Each number is 500 + 50 x the weight over its row's rms, rounded and kept within 0 to 999. Layers, rows and columns count from 0. Numbers have three digits each. The size before them is the row's rms in percent of the matrix's.

# layer 4 attention output (transposed), 192x224, rms 0.184, rows 145-191, columns 0-55
106:557555467526503505491515513548551558558510409592565488530426463456495469518544486476496570534491523464541427561408513458507520519437553436497388497424439553549532452504
105:463502540414468535496541517479510550458510498514502451519502567519545479522494416567598523561527503468543474500511479607465531498374523591564509523456498457375487457428
103:547475512521462568480511515563506517525472476572548557387463502532514505512596496520455569539463505525497414514514514456506517544541439477570486505525447524519607482463
107:463477521559550486538472459535559433555563520520509526538456558507439530455516433523443483506593408484552457483504546437550467598522539525509503474518506509456500494540
105:477600526459467563465538493505505434483592575532470506447486481606465494480528519485564527461480498515509461413518591522419542416478581510456515483460514500429509503528
099:500565428525456464500533512524464416437466521509473420462507504514533488508581439592476510432378520502521473491512513522418456461462469625437473508526462376506511457428
097:423550494513535421525495522498469445520534434562506475574417501511422534498479534439393605520466470566553571426507587463432469448498475365474391609486519528568498445509
098:474548454448549492597454586509456538558544535482486504564521485536519423593461548545430465511527559377546480532440443479466491566556559513415517540570431513456496543489
100:410451512443488498517454477513506444529522529600475411564444468463615541553523454509526477576504416557517578470558432456522541487477560473557580529432540504477555467453
106:504485495502544501529415531426562518482583500431478530468474446487551561460466458454477539453487532560426441454470535504514494452473536510595613476463625530512440481397
097:444533489461500531449560421563525583566497504494456521494505524500554515528516495508511512503465437440467546483443614529493470516534511450421470468496580515462648514561
096:534507513562394451566492517453441531479427550561514613475467476545476560452541546551524545514558479485471483584462493504571575465335408478582521472483427504566512416521
103:530430526457543564569520479487502446616570514520494463490511572507431626543489443513525458501448468459511464569465507492498419503577521491483555465461526507558567608573
101:523477494411472542537527526540477424583509487583497470506588460502490464512618480555549476627450536490529593468454462536562413534427492482443428548506540514494395502521
108:522537512473463585555426609493505475498579482584496548544552434524469432484520469481490417498422477475479483568468497563458453502517522503368475439471449548437535485492
105:525514546577477465432610505610525597515483510613434581586433471549488550550461488418498439411591482493482547546496520584553489621426491535548514523418416474525655503530
102:531555543377419462465443440401457431449441535473500461421598476496453535505527517496529443531512444506545430501480448392469519472490490531554504461529513488477519477554
103:472523585528519437437573503420541478510550470459502482423463521464469457466408411623388423504485563462488493461561464632481494461514526488463463419480441483563466415438
105:544460488534518549473485600479569463477586373576463528468498447429539471452449432515476463495524557473452502417476521448547548564539425489482538504530485411509403442540
104:527546561544474495500513526500428553487549418569467500503526539464440494486497588462516525487519486479473530478406473564565588473464530564486605411430512498530522502406
103:531535563557486436467480427505612450439610602520575532575592466557594547526499442536462498550548528564469521520469437494470412456440576464487475530473581569497449493587
099:478478520490508645597483569446398568613506428527500563451503566502607550505450500566535451488441481409454518529461508514470585476491471518520413491481502418614551573435
097:515566530453541484543487550449390498369565493420486492519545462494516498504463456501519525519540524515526416497468495575440403513492505502503394507465479509536461485510
098:473506517501469484521502478429588508543461497467465421558503516587570435417499453539491516496502538514429613487514478488527490608495446525454465475499629529467450535572
098:537461545543590435597544531483468474450501515493476499451434452486406500529428584445436452520505554393505515485554493510438429483467515562519468418475545558491505479571
105:432553487507483453513473442550461498539445597525415528485421479440521495593517523518487465511525489444496526544522501567531472458441491498520462452469496537463452442474
099:583474505467505431480518584541552533433521548466516487512503464467466523571446427492490494485487469481492532525540558470472467550507460468487512473564526468513505520532
101:536515439529398515509540463410491565519545419553502521573489371480441499542464489487501518569545553591467547484491480573520564459375542577448513563524509536485545486543
095:562512543519527547548506498443573478546460489509470497490453486444447543528463563510565481519489556426456549476426564470446488469521541446482378583409557454559486473544
108:470458503566408488531492496409582576541588579488472541492428551403556492492480518498505447558475605493517453478567491472438540514564477539410469520625548502510470494519
097:441503515497487517543525425489526518588469574383530520520536426512461455535534552548526496488441518455455517528570451484453535531467545528546510491537467520454584520516
100:486517459486536485495485498543438531482567441527478518488480546554475570512465483474487443487500447566437458558425421555485551457465496418457518511477502615609525479421
105:579464520472512556533594426554518463422508515444502475419516518494507455510445538492481519475583569379518507609517474544532455448454452502427521577535524462480504520515
097:533432554545499519501460534443513521422463485391374562494486387485528514449420451489557440510486476492530493475443542455510460528540457502421387564539447461491530487548
109:473451547504468448464536528516465523448447491466417433462522521438490541580379484557497542482551439526495526568491360516488534507518498608611464548480492470450491425517
106:519548607466482476534527474498524468529471450425554571460544485461562515499582484441517536431509531476441476512493513536489486479523453436456496511540507427479560477548
100:516588469453524485508557507524537520480552484461446462456452414511599532478411487464456545499507458437492469538494521536433531402523494436490467407527475488456491487455
102:452518481480566498530415566515378457503487508469545449529502434474487528504461529461545444473530403508481484568548574549530475469466545501532484481434530469511519454583
096:466589455424524549458457595525495535483470488559533546447493521544523464452585483563501521541529523468496480490515560478512467516514508516476515476625465463485506550547
107:566431483481491548514583532500491414451535515459396427559456496537443549539537505522565546499391516514575506498499485474554444480385424474461457588576459436495482503487
105:525475484488554502483445479549469588544467568534478554565499495485372481513542528458459568542566567545551565636437435444517503487525523517514424535479468532422419509442
107:493464502522549568578636500502563438491578501527465431496489539499490549538500444519534573571486480424488572527546512407469530507557495422547457482495576460408493418523
100:561636477494458535608437539522489493513471530573556503559529409495436446524509454489507439496491594437399512514484490510503495483555497559459502494486582486451545476432
106:526572458490466558480503562449599470407533481445404488462513491483449498451521420429560530571492521616518483514469496474522549392517532457424585487576480507492452485554
101:548509423592515538533469515536510570480409450429518452565478547481391543484392568474505510494510571537472440408409382534493466476439597524510572516504431489495546549577
108:513449512453475481479566504467493501481481609458502525507445469437447503479506484580500508616488478477476551566567520490459472486587549535413497535528437415486488565403
102:519498462480510527480477494482489566480570434560580483484468530501490454541586519551451499451595548466457549438496414537460565560442557590511431438403470496494432535536
# layer 4 attention value, 192x224, rms 0.205, rows 146-191, columns 0-55
101:465393557443523483566576479482484589493480404390504545406505533507521453456443557502381395537534591452373464470458493566503571540505518484533463518486571510475363532519
098:516530466491484481335566439474423482445437510503524566528521491553443518433519487461518487513406497506489497504513509503491502476509468475526511501485421435518462479487
114:543473518539487460453569554450416436575503446539541492592431447464456542456583449525492483555469483579542366501600543489416648497522546412408526586476503566571604463484
103:533530486490493466479595492577526440502553504539540587424478474483436421520481502449556457571473536446560549524598541566449464404496502494465531440562564497535586516580
099:495443417498532439537511502510456504532468522523517455503519410546466501476485595536426421557416518517417462474428510520466503511579448506361519537513516474544545482453
094:399452521538421477606431438557554491427514422527511580531452418453520434625490516458502512651459473468570511470544450511452528537452388563595492488493347435498500474408
101:467509525468452504604501441539444573504621460463424503491436457549498449626439474586502413504498514495550447501453456506435365482492454452463470520470524457472587489575
094:512464511497412427459499527520458501490523522502516486525477574447586505484439517596523488459478503516613521446450465518493516531492514556549422439433432541508545556504
104:425551603532493471430455586451529467516415464499592485446485484486538580488532526506567561531486431570369675472426467507490526572532510467496477494489518394549472505487
099:450510523518505478510504457509545577446517517506534427466461495457515579534515537469573489460548527451569520550465576440568587448485533428536486381487522489532554544471
101:532518523573583470508444547474521420535515438574440496498493532538491533387533575415605516401412452463466453476509506536578524477438501494499538575539483438636463552519
108:443445603469470392485491576461521498452435567447532490542477419509471519547504517581480480445429482447518519539450452586469410549553447458503537598394422584558568508582
100:551550524448492524554426490473450467472475529498534497388590454553516499492467516525411545516482481488461472439557514544545439464485394596485509501515548543477572571534
114:586564635553575483477522501471450548440471521524496494455488451525448514508376511546491496489538567436552566528474431454496507440550451504535467482430501379554483595472
104:478570528549489568511525515521462549499558540444482448583570436474494468487478469518475473428517543389506476516488587611509506438494486525381495521416475488521479559466
106:539501490508466448526536511395471508460440552456538427461517387560514435506553447504487495508485484604506406607390482404586491455474517533539490494521416496454469540517
100:509414486572532569495532542447581526514504508432468573483498498479494528450531498486386525516529487485484550508511491475541588440526483535474477407405457544583442449485
110:498473582524490614450457539503539467561481411453445545526491459459544531495516510492499442492546510519551483625502552545525566505508424511541460433576539419569460447474
104:542551545511586490498498482567474517424501435484420472490518541437467488440452464562547451484540431535379482479508581542485489428522529513475558480458518524474406422530
100:509535529513438528530578481406442470497563560599470626483506498527588556448441499483561548540536551559417508444618468500456503500484525386492467529473550493468511485537
102:463549504423517532435457554516517539563512451519375448510494482498663420485479444561472472482495476485597501516548453540435409529470415521522577433501544509480506569475
101:452548463452584529492529538444384526556460535567489496481493501622469525506440492439516472442529520543425518461628601529468433487509564556554499465426523495531436484441
099:475475500477415601565519393462515592495466518504538420542583491566532376472508472567507441560561511525510454532563480497491487504475493563453578435518594505485511480486
103:559556535524669516507616513521486504505497511532506422564561518513461505449416521401516548468432526520467475420539469495396506472586481561498500551475529510517543490539
104:542502527431517470537491457464478452478491511510422546430431450442458498423504555486466486514480552344503531475549566371497586406505526609504433522487507485470445440586
100:494496526412483474468432546472624431559485453507497503566502431487457574489506508454507491483580529494493536582480546532506568496463482460546483567523495457571424486563
103:520514538430543415435532500555477490433516418507431448476534571505592498496507461453388476523520475571571545439476507487497495368475550519486488539546405506516573453464
099:476525557405565481508526418551478512533479521549425452526548577581620487444575488501535550493545472561452444506507454458444436460546496437509534542393549512483583455402
104:533539527468479438529563485441552533537518519486491447497438528489536472451541477530506467632547592512510504514570544445494515382477531549544547534533426568474530433516
097:486493319483525537527471433502445602547572554475458437592443507549448368491492411468440491473507457455551545460405461512549568536503494507643526506491527515479458652549
094:546497585560495443457458509502475548486558447452530564505454582459539371427461455566509525479403389528526549525538464480562499623333529411503506477593403496515458394443
105:552461538513396458496591497457542478521421556419552499448547542449510432497513492494431560511423506547443615543569460492524487540445494450465512559553461462525536429510
105:550473560444525577487492508499476435529475449455566493569470405556512553505563415459490476587511439488526553522525588438516462507567532426483527501429519511546452499512
105:535477469459491563501530498566435554444509557478466429535484490584470454472476458593473511463563529544582531541556479548474503550522542492513453578490489540525413491501
105:482450474592519419453522454499528502452520589588508542518446554571551491475518533444471480456534479436464600470426471538574564595464435493495392548454584507497521470435
098:471553484517508577494463479530466533607477481541522521531516406481572483559551464439484510472514467451558457522492582546473494529522503512530395403458439470369554396381
109:514519473491470540439426555528458525381554502442485463555558481458473406509509436410553606507479499507522448567552505560475523468470445505459442484350454479453571533419
096:472479478485505445461481499419491514450577395475422562492591500551490517589543441471493553484488478507560421558464510471469531508473425508553591494465584432550515498437
102:444510469524544388530564434503470422471507448439544395572491568511533548512514510534453418530596429497582556528493475502560469434546452453438443621484553487560532479558
104:536525539398578430602550491544464553481401502513501538487588489468358492466493477465497473515517502545425499499581436473492501495434467497519472635597638484527566522464
107:519479532502486594581586445545502465511540486530418564494488468478538473542585498562528538510471575434508504585549428483440479549498434372449562439498476588477545483590
107:500527517424570501498542553515469451511509536616413457546574439513566502505501595606538479543549484483464487559547373526457511440537472481465470470517530383470539531483
109:584473429554417465496400408473596478433441429517554550469536458472500498554481523470464394555519511431549478537447476478475453560519440531480539409549456570478415559407
100:567424537487493547455494568530430486548478455465551545574538514416455601474494482493468555523512473531585518550474498417434494514469526445436518521538467435503490540499
110:541446516527432452477469409475459518556435515527536496531465470474489515580563584629496498510552474467453518556560494542388419474624478470483495529526529537478464556455
111:501506531493582487409489560527445542467471461539489479396543489426578472374595446513449534487552496622432513597547421528484483580488482513499505541468463505489535442558
# layer 4 MLP up, 896x224, rms 0.217, rows 0-75, columns 0-55
113:468544460453475458515559567389539494517472453490473494556551532541458455461607528475464449537467519404402535432608519518502485471495511520531444423429548506493561493503
105:509486482500555535406461603445581494397534545495408420509496513410485501461423473428559497496524471478525437488531589442475522522566498487361500497485524529448441482585
095:410480517609607478470422426482404543465474490524493492527451495543511474557475442513460606479450522392525409505516545428465475486496541498570514462487491499496448475478
101:545479566479533469564411539581488410381510567572483444534460480577473562411440447491535460430471520553547466476456502480515550467519539536618472491526499503485438432507
098:542582503593471616486487486498529555507506518411511524409506465484531504566479582575442612350538446475404505557471524507444492575490441490495601507454522536540509495490
097:416572536553511439416505479594353448461533518451589530578531507412584470472431562504535470468507426506521439446552566457483517522520526505488554494601512603485484518559
107:493441450497388534484535425481454542503494550487453470563469595547567485536473548489471513446504449538519465454456494406518584489471524444523586524570524387519531475459
111:502488417528518540481479492419599552547504470424451490511403413576438466507592598487442468538483482426508533505634531571490474508579478549513581545551563424499475433535
093:523511438531519530457437525487568682526452532553526512452529594480523590425438574505521476488433384407499466477555536485514489413529459473472474453517520633488385505462
110:478563500479457471486487454521598503575574523566591435536500431515506478528568514433478545497531643366591513501469500507610486503448428511520551502605569550566478514542
094:554511461454471500524434447562509475529516500488453470479543497423509545522572570435483514325519499412508432573414545508418402470498483475486498534514419606456455452495
101:502589455550462396505475535391557430486499480455379498516458460499492484441404480460444511424515470560510370467481560367505554489570495520573554493399616597483417484462
100:462452467529491503568563586482592475496529529465394481466514518598527441444499529431474488489526483549481495565558526523497468474585480424427506458562515500486429505431
097:511424506446522478451478502545490537455519485514450567408584533495490570497553568455490599539519396427546427506495348537497439470428545553518560423611568542503510517519
102:500374494490493482543519562505562550441513420525499481424465417521516455446558546497511528532537629556589539540504476521417443503554454572446479484434468560518493420470
094:473464567479517590497485552498469446397487588599450533453463487390558509509547508583458538456521513538517383524410496517507393430495489460516482536509441554451497525503
120:557581579463554456458532508544532538459541540430417545479536402467369457524497492565608522459495497445552479572423610466573436536606454517499566551503545632441469501488
096:556498467549494461497545523553410489523478611513526444418473510533593533528542585464535544528459529403515534418507493545378443504563509490526478505491555545427509470571
108:489570476493528540537454518513534404520529380533636535458564457481451441480446467447507529391513546426485495455525423496501583588488478509500420527513521587456559570631
086:547581523514478495550495454477513464532483548504472499558416489453407503445466369548550532458598569543536430567434501540571587555525485423532522476542507405469441450447
104:463485553548460498496558432462537474506436511569467495505450504554469366583492552477442580452511528446528528504522567500522537612518375556473568488503485453591524505563
102:482492527453451493522502518460428416458603553521624470479450529515507433426469477587463529562492462542520511554485424496515453484570454496542497518423398543457410501460
098:460500581464416532443434501571566492505418424481490522522434365504492500446497507501462524459476432420559494507429401481556440505487550450526505526433484493467511471466
095:485561436458538485493529463558568484466524556452485552448571395588470527414412523446465468477487493474472366527490503619505480456493465531436562493541442470537471435469
092:489536454537549457426434507556436455551583426471503511553510496467499612528397455592511471451519554478565515463505537457552475471563489479512539514531574467450552476624
090:545501525543443530478503507464485556535567480462416468553480510472435484513418473468507560364561600486566550509474553498509529470524490418443491524561515550379557532536
099:586437488528508504510540462418515502325512624471453465342498491491557533486453482466496454484466539512563543549557441487504492503505396464544491528463474445438476417509
110:441514520536491515460473493520465523523504527468437555507548471545489573527477503475602587489528491514439358522423527433428494461465453477535473514509463551476433499480
096:432501523634513453520534488464493566512500464500520524446480445449540480524503510558581561516500489476491509475489464545601507477460470500451472541555495501426613455506
109:433500559374468536478490447546472485560464494561555461483446467472533436462543448556475545544534347480496486504517540442466502555565583524529495511558485429511483518499
097:501517459549458455448428547491569542503454549513523438482472499562469476473512482511509386523477475602606517524588580502483490515541550506523483457429564532453593412455
096:465407558523523493578537558550477462584501477392483487451522531484442486512482514576553530510506487592441387532528469617508496481582492427566446468532546520409515505495
101:473492538558502564529570481444503545503547425489446509432483440487525516501516496525487425529425527557442531507527542586450460407558493525598559497429505603518511540492
104:438478628588452461571566522398464532471521407576475503541546556519494591518539533528472566531423469545489501590564589582503592533492476497539540526481524504478487431456
084:541524463467461520526540485536537482481594475494438480513485489495435460497462466484517506399576522446519373495543565597441469447482516580514450484489562470479514487546
103:585389491468406498609491564482437469413465588517453501534425532536489464428546545480537496579543529451428518432557495484506416443517495546561516507495456467476553469461
098:477479612520487529436412446605509510502442579555436492431501388481571555462545459454504542489448526520561437541523495523548441509516529469554538517506493499480555567493
102:517445474519422530626525475560532527459499529550487555455465460586519543460447577453526597396519554614471492445542558472451381516495547499526559472461524517504600594356
098:499462520494534456489552393554507547514574441429447651495466485483449489520515513441508490421512532446542481543390540442466487400532505480468504412552493469447510508488
104:504479468509508638489472602535570458453545441482462548479527415479513424483479507507497526465567598622495520554541493473476459430540535536459519545469507452529505530461
104:532562480573437496515445480460506558454479440534397553515473462526501461491464531437542513421532463510575520376498590517523438488541460536474568558457534506457538482570
097:474621499541474570567494483492497464542436499459488478470484394409531467408491594505610472533506494521569431506537533437459470542537513512415515506600478501537532437563
099:472489457470587490497623474583523505595522546527527506370510478508524485511492471362510543448525433473533447530575476600518453588440427613541454491495433527415406539436
101:526499476554510524468438533521536553472501554586497457397532447492532510424463472485483587495529549481583354529499492515538439437460536418578526429475453415437451487455
102:464505554451548499460511495471492433570473575646543504498414521501482464490570586415469560547508432489473487427550528528465590564477551553489499594453563486489491363494
122:473569455407436542534515477518528552541596523477433521562430398523448443452407611484499549494532544498472456469522563544518514443533595422435554557491489506575482469501
105:487499532517378492503487472381490490373518523495599559439465459502504466502499440477576453514444458465532467426545529454547510522574538607567491488537522493489521397436
099:502563549467467455512460503583479445505450447456619568483512560478430409525521471502495537486497481506501451576542555477450684517566509539479467470533470576460467394557
097:472472523582459477569515455489498420569473518503514563518434500491501493541441547458543488482466542395523435439541462500519479520525525519467515594505508449491540492540
095:560568516472490518500544490620477568492492529482559401428522588444420527453552441451574502522450478507448543559505542516509525523462459490501444416420457520557538444533
106:513536445508401487423530470457480567535477495503414532539446498549526422473493530510532567496493472634479491524470562525514430488560437547440419528379505550482486530575
098:574495479475406445511531468432502421475490497467511482466522476494554437387455524534484429492439620498498446513389514544510419497627422530458402510509574514479565428513
101:435417485570537533512516509383459563466516524431469589463532486506532473515448546487470530465500516493566507440473474386502519516580488613626589521488543376451431510489
110:503403545505429459612484531534469600525493586548576529581553429522456402521476528563540412440440542471468437494456446510580435538443507514499477451514496557594497528429
095:569526444452503589519498540486553533497483465553503494467476471463535499499491474481449529505414580520509472466480610569471501553513409468450464490553569511561431435508
100:531526501506396435513516424542535540461460502507453493570506481407545472449487574421421551439479418486461455437540487513537537454548523569518584488519512479459530488502
102:511499497590561541577340451445528450546439464464485517528485403550519459496467516509481522487511509569554484560580615518486408571476570428529394566600452566432480425492
092:503513513462378562460491560511477482464484513429473440530459433497424544596641551513486494496539496440572470471486468519553509534557476499599555469553516466486495542538
114:481405507494489470502502483553467499531597490578498566528519467595546542451538465420501422489464506587530506467519455473467559473632496566531579440573579505550518456500
092:526527551498454496432480572457507542376517445467405490430554442508470446516456548533525510406451446396460401448527573531519575595518473555510480546499512408449528394580
111:555462605527498515488518474443488542494502526481472514468381489514549551431484528403562485475467547461554449444492519476485521434484479471546479498515481506556407536432
120:549591466452403479485554456568406435480470460589554551491514399502495513543517503429474497470534556507495447529515529440513505410527479457409524569432506448505581575523
100:544422518542405507515527541536506512462457404513547500497448446455546460563497548532551483518535610505572515453514557551452455530468458469500551514558407456415457604563
089:533497483611554395507472564475478498484571464516498422546460602487588529577437486448436483542452440527480553455578513438410473573542534593413547510481415498474546516449
098:552537475454534490392541431477451512482471474435497403433445474507559468427488564528534600508559449532495408550456461518539523402577482502510477425547471503439465502427
096:600495488452488501541498536496507537498492514458549500557483488486356512530489510559428577531535476486502526595563498496508567450552589571544497493500519395489515489452
117:452469461546503592475537556515571456536553530443495423541473518579528402480493404488546472544590592390444537471495566545590548444494431611462448443489452527554448558605
090:589430551539493433526509483546561465491421501537481521468538568490516332478486419521527566479532530526450445570457583505580526545511437529570502519484455514489478514451
101:589562410525548614571518520512464450434553526561481529548495474588418530460494506478565497501517401444436499548425517436465468518481460448392522502487460531521585451529
102:445447501513491470549541496504452432450494518519549544535413496590500486557411564472510540433536564625502587516598562495521558422416427430473529527520533622566523456511
103:578450593513519461460505496494510486528544454428580526445473476483626476518558502512556411472416501454547485609488478430507488451522589549476478473505508471417493545547
092:541504520583554482516615414494474565539568587472648471375455412413463565534515552446573510377514509507441525547455610456446480515534523561433460503515542442493495459494
096:482561530571422462581519570535525476525513500494540434465527507484424516502472434467524509401502425505422494516474478508500540495464434498553506536469582579399462467535
104:633581474495508518476481433456511470508466520442490583451457472364548396526454472612504547369519518527490486590559523483494576491545488523458424597491504500478484530587
098:492494521619513480452569494482512406465539552554486460438420540477490546518510605449545507406510485537424513497526535588423448574609497500557584458535515481498484500481
108:529488522555506433542534533559547510392439483484530553551589475417453443498551474572530489467492506515542591486464565465424545552526430563515492531520592529413481514515
# layer 4 MLP down (transposed), 896x224, rms 0.197, rows 0-74, columns 0-55
126:487477448508455509493584560335408596533427460488495520598467477523452467485502542478549619553498550468550525375534510586483491550411496464509402473479438472491550500481
070:552491485509531473538523385611467536574540435461561522491543402538604461433522543539545573528514556539519607470502508519458596518510577523507507501495486515596526559572
094:554477496467460496578538513480563488450472552688503496527572605517475516511534490491478426490551547492531607444514443494552507540524443446524539505526567493517547505519
079:456445465455464521459530457505503526508517443497421652442515519390513420542552565526564475538530421413573522481435499496530556582532485458419445512560510560472518580389
093:597497572357552400541500451481540537613493500535459550511507480481505480467469433480607498525459476485475522403560573439581501487481455524482375433588549437569480463500
105:487458527466518553510476512583527460502500462475544428556550398482447470592532447509455479415506509510518429531489583487447485391556527515468566446506524468510431449460
093:514460487482482478530480616481470525469480462459604483491490499506544550540470440449524477547549529541512482586471445577551500479630458533470458515455415481493476541430
112:448525492496542558521531498488469496481419454473510542514456465451445476512468559515572501576488501490521512463398536569522548498556506471329506508485467515480536542450
091:551507578486523576455535464593539470502559494507497507611568483443474484471552556484612543620429549483502559455458443574434492470450488438509471558551501505425589462482
117:485465542504411404458533549562460400555435495527515467530514506562400508511446517487483521466500552579497500512560561499482540591515562568526446451506532508572487467553
093:518524510477542506577598559453535484479412460527480464574521489480570544495515498490438531490506486585517579407526460482487495487506459520470553621457464467684445506588
080:419531573501499453529534485435555519509484503439498478558462447504548491598534529443514450600445509418462612442537478547466550572466579487509486470529476385497542437541
100:602492505502584518566548463539580484503609498416550483513535519454565397419534452444535479428444555469444509452459490484436573617606504562409410611470584474545426533485
094:588438445465508498533588437614500509474540509542460470360499504459472550428518461430491530496425502566466525578477448535466506500570520505597515403448512421631428475552
091:479541509444523497487514465506503526532476582472499476539501615533505610503475469462528531520557404420466431501514497453510436563451440602594485518436589511492521462520
077:535526484452583488544547519473554584540476453503522572589581576489475468544498476506528616541532551584506591469540487577442408587588485583527468530515567454537518459428
108:517536486536593527552512471500586492568432533442540518433519432479533462520457577565433503562600499605522423468474458471491413386470527445461534505526534410493529544482
092:564456503475493497500459464530518458520491484488582538489471470513488476472440462471506470547547435495532596510460434487545466530363469658595529447443556612479531581527
106:464472462440520573602528467558510506449493444547495506524516516412478563488421568484537515463470479492457559499450435547449498530471517439491510597559413498520458416516
091:474415563414508512465502440508498533561334553603483459418433556453589541473458500508509503572538526456543467466527463448560481524512567478547451396473537484535511434476
109:453468497435577443527460450542452461494575507463517575439441576444423466486576504474546459468582477437468443469542682401531451550470465578385430426510423449438515499484
102:574507533450502502512421446496516510597477526429543386559492482502465433414533514544607459484480496397446501490399494508453513489444547442498544443480510534448494398517
088:515548419534542558405491463548491553457448519426557433489417566471536568513497522510508549514564483424476550476551498544485403556462544506535496446433397563483463536548
103:446493487490419490466477572506546477439474518592451572532506548538533493472376489448474480432446521536424506545517490466534397505425560521539493478471534513502501595426
099:579533522469536514571462581560463506520537541448481574451520485480467493450484519469482535433509561537637454576558492543497478485464474538510482541574549473539589470523
086:529564486492474425561544430469513471509524395483531533481423473503488440549558514508408529550478541488528426431557452564469584514509463505472460551428503550545534533440
097:479480587496389491491595505452552465544485479434455546500517365522474560541527517461603516478506383443501491458529561440474561569534548564522506490597504466530435395447
113:478498526527542505476528505454440337537413528518514412482456400485537531523423380522529470539444499492506538502447611518441533520382466487508506436482537496470486438501
078:456514380495500543460505440507451379499527551440524521526457487505437468464484454427516484520461499555553469558465544475576448450512548509448482491509512443507446520442
102:519480492467536497589495477459543596495569469433434465393509517536587470547487580512462446494525546452524438585535552501477517494455475522538542492485562512560526491476
097:522490475498516473480453554601474539468535424555518548520448391470481531556572479474473516481491467469539510488505495501550522613414573522494482493513481491496502517463
099:425510444438538541497524509562451475509422491443450464500504529532524461483499423387471620481498459495570503446504478435574487550422463506547533539508387499512476561534
097:504406441510491479398470553501445497546501562494495442552554427511558565488510477523487557522571453488504469469437535499499490537479520538480557436424560468383473514612
099:431501495508438449545462512505507478476407591542586415475517404538509474473385472502466511481468584503509483461568485456509511557580480497458473522431549460585581519531
094:554510525513465539490429485450458567556518514522396536561495485495532481525545492425442447526552463468477542520515469512483564510518604499542499468413508466496483403398
103:529425489488454520530435451479473492519422461489517468394430480519525473609443471500450588463481457516461428531509476518582495429563549372531485395483381569510480523429
099:531589492376481474548501481486521514441429439461552441613463589467547498609543454429528496430527524489481549446398554514560531615522461468519433516509536450503490527462
113:588489476565490446505415514423486554553520480386529541551413556621556425468479493514516506569605453502449446434524480486501527460540576499371462525561485495510582499455
113:555488473481471530495637516496467543590542540459421550510490420557469521523495514526586459357558512511534504447515555375484575511381528508445478460538499460477488455494
093:570496437582520488552510565470536514508488483494573466519467500416465498410589526448529525567427506448527540537579553526417570527576482541522579605498538519488557460480
118:483501401527499478456487586437496493468470542462440409488519437450481551550410493515476493604493565440584514473571510466584435508566442495494537502501447487540505515478
100:531500456537627449412533515465463495579632455370476539432483500451534467555622469398495564583477468532504514435475557521451420510443524481521444426526486490474491478494
111:438546531584560533486510516546560539542434529458404573528452517496435541504449499573523462508506409551533517533516514474458557474559462550523547503504478446534502505484
115:508459475444553476475477496510535468482481493545414548345557501452480452496470564549464485482488547475564368540527479457491499519508473428515467465532541555562563491449
105:459576510539547472537490488421493566421503457408460499476599528515520450458513471507495511518538603441538418542443376452510466478471455515525514484500560566374409514476
105:414571442448580438483485631511384491522498520446510517558519533493499490478410560540491443536432536491460474396459493480572455452525500436439502532529505408381515495485
105:504504468454457375530455496464410517470502468609612513609535472373456498524488558474499489512465504495523516396525433494576549538563474477430478506472518496447490510509
102:458495556503490557499521475588430448565448465629494534505507482516411440519493384420532515506477433445492486475465468515525467500504516520481497510510489484380547458542
112:604487544535479577379543488456497371473409564451462496506421466553486509526521438438591503486479419471530535555609559524428429511520424506458487503528393484444561526577
096:471393553490472475562512504531489485436472497434565463489579522484459654466525497573486496478484498471517467511512478516595441481569575453510619491483457466485446502538
111:446532540576459468481498496532494546558480545530431539557509458502522491525555526460457428509525572555507477474488504539473506545485501442490398408508567408575474433580
101:587528526515448379512511452395594525467453492430460527487528397470583449470568564459456434435511640513538503466510470481541540520449432548406480447449563399527522573536
110:422434464528509455491466538453533506575580559409602432494488455517426481564421470578494466448493480532461439542500557568552558453520462435394567502567527457583441503481
113:526477505470492431548533557570568486513565481543483486490488460548502452551519453447451504405536403474548534404534468470473556477468519580548596592505555527539513571646
102:510465511476437440460414660428447503518528460515428579476511430509513497437482514492482482455473435476527617498527533447513425429511497599518476498458512536504535459446
108:594454527561518521489607435458467514535394485462547509552531585586510484380502491498498440508456481620555468544457476528472577413579380486508504491512511497465479494537
094:462592518488535490481440537481468515522595477522500553526520519526594495487525441514477541472437451485503402579479496480547478606431450512503571503471492465431515486611
094:466439522467590491508518505610452528510519445489407539392567516463578423392563416412518535487516488520514595469540466413459439477519450515517639437442514470465523423518
104:535455479480567459457498510605513581510523514522515508510539473594506498544533445501510508504470543439487505418501581536510460488468518544566473438554536456547488548595
102:516453475465497492566435551542453477559523471585513514480511423445623512503490557564443532552514533482416444592407456541536512521504597516469498510570488490547505608490
098:592518402511529491543503503534549526513418472447472530537528608518615483573416481466495564500454510573510528502399587610491488591438574482460510498483444450516521543528
112:549429440510452440558486483460462537452524428541563466510562511515510520453429545541442493495578426558512536486483422498517429515548542441414522482556532420446493546514
091:475516454516545357465540479473473392459510476486512494299520548495488486362437468551497527390466481524506514570535433451384491524478529465539436501416464589457460398487
094:394506522414377499549571491496489452594532453489489528516524463490483420533552447469452424541477520577534561463506487384342534466542453540536545502605543459520508487499
105:480488539445522464549547505489557491460408496472471456489571563540459538446534480471485412490546399490472440489448598442533454511406510479518589516515497502491551583463
097:595507541527515508503464506417487593452470511499537469430535530514570578415418494522575532588536576428566582486497567463419461470402498506510451414485488491472524524506
116:485509593477464455504525567467579496484487517562533512549522491544435454510534484560484520481461527466536511436645585508526553500557515629463544541543539376520513538498
093:469511447503486518426518519422453503460512483472462474519593526421551524618526617509521478506533512564436596420584476477445526460485525466447490457462521497456523437596
076:422467468432477434556509427544574423509521450456528522430461481539602514572564465509529457503525488482479537533474509553476551579475419568496444556441501528477449540558
099:533518435495568533438455439516425553452398429555457514455471518472587600385431474512455517509548505473481453466503427449548435564449570446477530490573490500502532557480
120:500445466417457628439499478487486490509545457519475506507495496516546473508603458491446510518512597511523535472473481562523507545476455443534534513544434413466367452475
096:478540391411556446512515455514430535490526455476528530509501569472536456353466499516541495433514612465444552551535446482520464556469491453511463566459484502518498501529
087:502434472509517501501501553501584636543594505413534515488487571448496444465548533572499460549582455543476489464499453542466505584434512492466566489486481559513459455501
097:572536558617485457431533495574522560541521450465420444502471487500410477545503486548474509446522536539459487438452409495494477495514456498556483515571596428492479478516
102:512374561512517466461391555448487550505568497552481417469565528590556555491483530493468500498579497520467455540381550521531491492444485529369517419531519487558514539539